python train.py --n_layer=10 --rope_base=10000.0 --qk_norm=true --seq_len=1024 --dataset="wikipedia_en"
Each number is 128 + 32 x the weight over its row's rms, rounded and kept within 0 to 255. Layers, rows and columns count from 0. The size above them is the row's rms in percent of the matrix's.

# layer 3 MLP down (transposed), 768x192, rms 0.097, rows 257-273, columns 0-95
size [105 102 101  88  97 105 102 101  93 103  94 102 100  99  83 100  89]
[[164 122 151 113  92 132 146 132  59 116  88  84  73 108 136 147 161 128 179  84  95 111 124 154  66 126 177 141 140 138 100 143 124 135 105 105 175  98 106  99 120 101 140 174 145 108 147 165 114 145 173 168 155 154 149 210 175 163 206 113 127 149 185 160 142 147 155 113 156 115  60 129 143 146 113 189  97 126 169  90 159 210 145  84 150 174 161 163  92 135 141 118  63 164 190 104]
 [155 174 117 162  79 143 141 100 105 104 146 168 115 116 129 138 142 108 165  79 167  82 105 106 129 103 117 145 119 154 102 139 153 151 122 107 151 156 104 123 133 117 144 104  65 145 154 117  67 150 154 139 131 103 110 109 191 154 143 103 159 159 102 127 109 147 129 135  51 150 113 101 102 111  65 164 117 159  89 142 140  55 120 129 139 123  67 142 115 163  83 153 154 143 178  81]
 [143 100 100 110  32 171 114 103 112 103 170  94 173 158 126 207 146 152 125 183 149 183 126 119 128 189 129 111 125 175  91 121  62 111 185 169 105  99  88 144 185 106 124 128 151 158  91 108 119 100 121 179 108 121  49 120 102 131 162  81 119 164 151 179 110  87 100 103 128  90 126 124 170 139 143 123  98 126 112 162 156 132 102 115 161  70 143 164 187 128 112  52 139 153  98 134]
 [162  93 156  78  77 127 133 105  63 156  36  38 131  97 105 129 144 214 115  91  95 194 126 122  62 179 105 118 113 170 119 166 102 133  83 120 187 146 143 163 159 149 133 130  86 171 109 143 141 143 125 164 132 111  86 149  87 136  89 168  83 123 142 146 158 133  93 114 139  65 150  88 213 119 161 129 161 142 132 182 167 109 164 134 146  71 139 138 146 129 119 137 124 122 105 170]
 [117  95 130  61 122 117  72 166  64  71 107 169 131 112 113 150 128 153 144 103 113 161 162 173  61 140  98 108 174 104 144 154 151 110 205 127 129 123 167 148 139 105 152 130 122 160 107 109 147  89 141 130 146  88 125 139 146 123 150 133 166 117 133 126 173  89  63 128 147 235 165 120  76 128 157 142 163 143 167 151 110  91 138 160 100 128 138 115 144 117  72 141 125 111 123 148]
 [ 89 160 123 174 142  90 174 141 121  80 157 119 119 108 116 125 125 150 148  89  77  95  94 161 121  49 135 114 139 181 147 129 120 157 119 140 157 177  71 158 119  57 196 129 163 151 146 112 173 112 102 152 161 125  95 117  97  84 118 147  76 137 129 149 135 203  84 171 129 117 140 147 142 134 129 106 190 144 178 134 119 177 172 129 116 107 155 114 140 109  99  95 126  90 109 101]
 [112 117 164  76 103  68 175 116  93 121 128 153  71 138 108 145 181  93  84  87 113 110 166 158  57 120  62 122 111 129  91 123 143 158  83 147 106 162 102 106 101 133 178 166 106 155 143 129 141  75  90 139  87  77 187  86 124  90 126 117 151 108 119 140 110 120 168 111 109 177 124 127 159 111 158 127 143 134 154 171 167 124 132 127 153 183 165 161 179  98 130 136 134 122 117 120]
 [132 112 155  78  94 155 127 166 107 145 125 131 116 139 147 140 159  84 146 110 129 133  83 185 176  68 145 206 107 103 111 121 126 136  86 161 125 143 125 123 133  84 159 215 132 104 186 131  84  80 114 143 144 161 138 165 119 110 156 171 155 115 162 140 106 151 170  69 164 182 164  88 147 116 113 140 126 132 136  97 128  95 146 155 123 102 139 106 124 164 149 128  79 129  53 119]
 [171 129 165 175 127 186 169 140  88 111 123 145 152  96 157 137 111 181 118 139 189 184 153 165  84 151 112 121 135  94 122 186 121 143 118 118 135 193 153 169 168 128 132 161 136 163 108 134 101 103 129 161  69  85 195 148  84  97 130 164 128 129 113 129 119 127 113 157 177 188 201 109 119 127 164 120 144 143 168 118 104 115 153 123  95 124 147 107 151 108 170 137 146  95 108 140]
 [115  88 159 112  80  77 157 168 129  98  79 188 124 143 136 150 199 158 130 117  83 184 130 149  89 159 161 120 134 135  56 187 160 143 141 160 102  70 135 130 171  92 117 128 125 164 168 116 129 124 165 172 190 132 160  58 180 104 154 118 123 152 140  90  66 158 128 161 125 112  79 172 136  85 105  92 172 157 116 150 120 110 100 125 121 120 131 167 114 101  97 112 128 153 125 120]
 [ 80  97  60 153  42 171 164 119 173 106  86 118 137 106  87 115 116 107  83 148 123 156  99  90 142 173 114 122  85 142  87 145 146 181 124 138 173 151 143 159 124 127 158 123  73 114 173 133 136 173  99 190 125 136 193  91 121  88 140 159 126 127 149 123 114 167 174 129  87 122 135  75 125 142 167  66 140 159 142 130 142 114 167 141 123 176 161  93 171 157   8 147 116 148 133 155]
 [ 66 165 122 130 202 120 147 107 163 120 115 115  90 108 133 181 142 123 136  99 123 133 149 132 107  65 116 133 140 186 134 179 124 167 105 123 113 144 112 112 136 160 121 121 107 155 101 100  67 125 171 155  50 187 146 109 169 131 127 186 181 155  78 100 136 124  69 108 168  58  50 135 107 146 164 109 107 138 138 171 156 148  93 166 144 133 142 125 117  91  78 165 100 109 117  97]
 [199 153 155 165 133 163 139 137 114 167 121  87 172 163 147 160 134 165  62  58  81 124  95 208 129  93  95  92 122 132  88 138 112  72 130 147 112 170  71  76 169  99 137 127 163 157  78 121 136 178 146 166 106 121  95 141 112 123 141  98 138 162 172 135 112 146 177 120 157 157 118  45 145  66 143 104 106 169 142 124 153 124 133 174 123 133 154 124 122 132 150 128 104 111 132 168]
 [136 149 115 149  72  87  94 155  89 183 155 124 110  76 118 126 126 102 198 139 134 103 132 132  70 142 144 174 161 130  99 123 127  74 165 161 140 112 126 117 104 174 165 137 136  50 103  56  82 136 167 118 143 108 127 136 113 154 146 186 193  96 117 109 136 182  94 100 154 110 166 197 207 110 164 130 166 138 165 114 118  94  94 120 103 132 111  80 101  99 110 105 155  73  77 106]
 [123 106 148  90 130 133  98 216 101 127 157 126 165 135 150 134 156 179 158  81 131 138 152 162 100 114 124 118 167 103 129 158 149 130 132 126 159 149  74 110 169 130 176 149 110 189 118 144 154  66 143 124 145 134 163 134 115  79 127 212 154 110 118 107 130  87  97 116 107 132 117 111 154 122 217 159 136 138 126 154 194 104 114  94 105  83 121 138 101  53 177 159  80 172 193 113]
 [114 137  98 120  98 140 183 168 146 176 134  42 110 117 136 145 129 176 120  92 129  79 131 143 112 127 169 122 124 103 131 106  97 121 105 117 148 132 134 139 126 109 108 148 121 108 107  75 137 152 150 109 143  63  67 129 142  79 133 110 105 118  96 147 171 143 128 164  92 136 119 123 108 130 113 130 149 181  79 118  80 121  99 102 139 112 169 136 169  95 131 157 128  99  78 130]
 [148 179 127 126 117 132 171  92  87 105 141 198 149 126 138 135 143 108 129 155 139 166 147 131 123 151 106 132 134 117 140  94 209  79 169 133 139 189 152  95 116  92 184  85 134 123  80 130 136 100 147 141 163  91 125 137  62 155 134 116 189  71 193 115  96 105 108 128  36 176 126  85 145 150 150 120  88  63 176 138  53 131  82  95  80 146 175 127 159  69 163 199 134 132 102 137]]
# layer 3 MLP up, 768x192, rms 0.206, rows 258-273, columns 0-95
size [108 106  86  91 107 110  98  93 100 100 110 101  98  83 102  89]
[[160 147 162 170 118 138  88  69 105 201 181 134 157 123 151 118 164 197 153 176 142 103  76  82 220 182 132 129 117 101 135 149 124 196 124  80 170 136 119 150 107 158  71 128 110 114 105 114 123 143 167  81 109  81  89  98 163 120 122 130 140 149 135 126 144  80 131 120  97 104 145 165  97 129 114 188 171 100 102 137 117 145 120 128  71 123 111 135  96 229 119 114 138 113  94 132]
 [110 136  63  97  86 139 158 156 211  92 113  99 203 118 153 146 153 137 107 184 132 108 102 126 137 136 125 121 118 100 144 102  66 138 124 126 119 125 198 121 148 110 143 115 182 129  92 154 148 156  99 140  97 113 121 134  58 131 102  86 132  87 132 134 134 141  58  83  90 119 148 147  84 196  50 138 109 131  81 137  85 136  99 107 191  90 131 129 110 146  84 124 107 218  89 146]
 [179 126 146 106 162 158 126 141 133 188  99  87 116 119 165  84 188 136 169 147 131 151 104 166 150 198 118 117 107 178 147 122  87 137  84 118 207 123 147 163 130 142 169 184  65 142 150 152 152  75 113  73 145 146 118 175 148 108 129 173 164 165  85 103 162  89  97 100 182 126 125  83 138 104 130 143 138 211 132 165 109 137 115 146 166 130 158 104 149 162 133  94 125 112 114 174]
 [120 112 115 128 136 129  90 200 104 115  85 211 138  63 118  51 176 128 140 156  94 135 132  99 136 127 113 147 105  89 180 107 178 129 162  96 132 100 114 174 112 120 113 184 182 177  71 163 103  78  89 102 113 126  88 118 114 111  92 119 151 150 109 144 118 164 107 127 163 171 166 102  83 168 141 112 207 125 132 137 128  66 124 172  85 130 121  66 106 144  96 121 124 145 148 148]
 [ 91 139 109 132 136 128 127 144 153 146  77 118 113 141 102 125 164  64 117 137 115 115 134 113 235  72 111  54 100 104 104  98 159 152 130 153 126  93 154 140 105  88 187 135 205 119 141 115 117 130 168  64 135 137  97  93  94 118 174 105  83 104 186 163 204 142 116 139 150 126 144 131 155 103 132 108 140 131 157 125 181  95 174 183 136 156 116 106 121 146 117 126 108 119 102 126]
 [125  92 129 101 115 114 130 104  79  63 119 171 116 125 121 122 125  83  88 119 141 103 159 145 117 124 110 127  88 134 118  97  90 131 128  81  68 147 140  83 118 185 199 151 161 126 101 166 155  65  81 105  84  60 156  88 105 106 125 108 152  70 170 160 124 116 219 122 112 199 129 150 167 120 150 158 115 131 105 126 167 118 105 115 111 173 130 167 174 135 186 149 115 142 141 131]
 [151 125 143 117 137 129  89 141 118 110 132  97 135 119 112 127  81 107  96  99 126 119  96 168 188  96 136 186 162 172  93 137 129 148 116  93 135 118  88 169 104  93 196 125 141 140 181 153  68 126 167 111 140 155 154  92 152 160 143 113  74 128 163 132 156 129  91 149 125 150 151 195 103 129 115 123 103 167 143 161 135  85 103 158 102 141 221 164  91 137 114 137 131 119  75 163]
 [150 138  77  94 112 146 115 159 146 127 130 116 143 100 133 114 107 141 119 137 163 134 134 142 170 167 105 151  78 132 151 123  91 122 136  98  79 133 169 161 147 146 121 105 117 151  73 104 134 109  83 139  70 118 150  79 134 130 135 194 120  97 123 159 112 156 155 190 182 139 136  79 136 144 129 141 157 113 180 177 163 152 102 143  53 104 104  66 140 154 162 165 179 147  73 121]
 [ 99 104 185 160 150 150 115 161 119 134  84 103 114 104 128 145 131 129  97 146 109 169 139 137 164 164 129 138 136 109 148 203 175 168 106  70 137  34 149  95 142 136 128  99 155 162 138 129 116 144 114 149 134 136 126 117 172 106 117 173 152 169 179  92 119 123 159 204 133  48 115  67 122  86 104 105 135  94 190 112 136 134 112 153 132 180 133 151  74 156 155 146  94 113 113  93]
 [ 98 145  83 109  33 213 133 119 166  95  74 145 129  81  83 107 147 145 133 186 176 121 170  97 145 140 111  89  83 127 153 121 117 177 141 103 118 143 106 186 128 182 143 153 110 146 179 121 154 164 128 149  85 162 154 132 157  69 117 171 125 111 169 166 149 170 156 136 135  77 123  72 130 120 136  71 144 143  80  74 150 105 155 179 122 148 121 107 168 139  93 179 132 172 140 146]
 [104 131 172 125 157  98 122 120 170 150 147  67 127 115 103  99 138 149 116 141 150 130 165 138 160 102 135 137 142 165  94 128 133 126 165 128 147 103  86 117 157 156 112  91 136 139 156 163 120 166 119 201  79 143 122  82 177 163 134 199 182  90 167 106 128 156 112 138 146  98  62 176  96 113  87  88 146  91  95 174 102 126 105 189  94 192 130 112 134 137 140 182 104 149 129 140]
 [145 129 123 131 154 177  96 159 129 183 160 105 108 155 170 130  66 151  80  89  90 152 187 128 157 138  97  26 141 125 142  94 124 101 137  56 118 117  76 127 147 159 135 119 163 129 100 127 156 157 175 119  59 137 125 135  94 158 129 145 202 117 137 199 116 141 167 130 126 115 150  91 104  76  91 148 124 163  94 125 150 133  98 123  85 188 117 121 110 133 158 167 155 138 120 182]
 [143 175 139 126 120 145 106 172  82 193 164 124 137  86 148 126 112 128 163 164 122 122  80 136 123 184 138 154 127 130 114 140 134 110 115 113 165  89 132  59  68 193 115 144 134 106 135 161 118 139  89 120 124 136 125 150 159 126 115 126  83 147  85 126 143 176 100 118 161  88 132  94 139 157 198 109 157 105 142 173 124 181  92 131  83 107  69 138  42  80  57 142 154  84 106 109]
 [138 102 150  81 111 151  85 206 148 140 151 123 129 161 181  89 149 131 137 139 145 165 128 188 106  93 140 163 152  91 156  92 136 144 120 124 172 102  98 112 137  72 146 134 111 170 132 165 142 134  99 107 187 146 146 155 179 146 142 143 156 102  73  85 175  97 203  92  92 131 137 153 138  81 172 145 126 162 149 104 145 115  77 115 145 115 163 139  45 102 188 105  92 144 167 111]
 [ 93 155 161 145  74 142 172 143 183 145 137 127 162 126 118 184  92 100 169 168 142 111 127 144 147 165 107  81 132 111 161  84 129  44 162 124 170 122  90 182 146 112 114 120  80 154 130  83 144 141  73  93 103 133 109 145 143  69 163 153  95  90  77 113 177  99 109  95 128 149  81 163 141 156 102 197  86 151  85 103 108 149  73 170 100 124 119 143  79 131 140 125 121 128  84 178]
 [169 134 145 104  89 141 172 121 145 151 165 123 142 120 115 132 153 130 162 143  91  90 148 126 124 105  80 151 103  63 147 110 150 118 134 114 158 160  83 100 131 154 172 163 119 153 191 168 124 221  88  94 108 155 112 142 110  61  59  81 213 103 159  92 121  99 126 161 130 124 134 160 178 132 206 131  79  89 195 143 104 129 114  81 129 155 163 162 133 111 156 130 119  95 150 121]]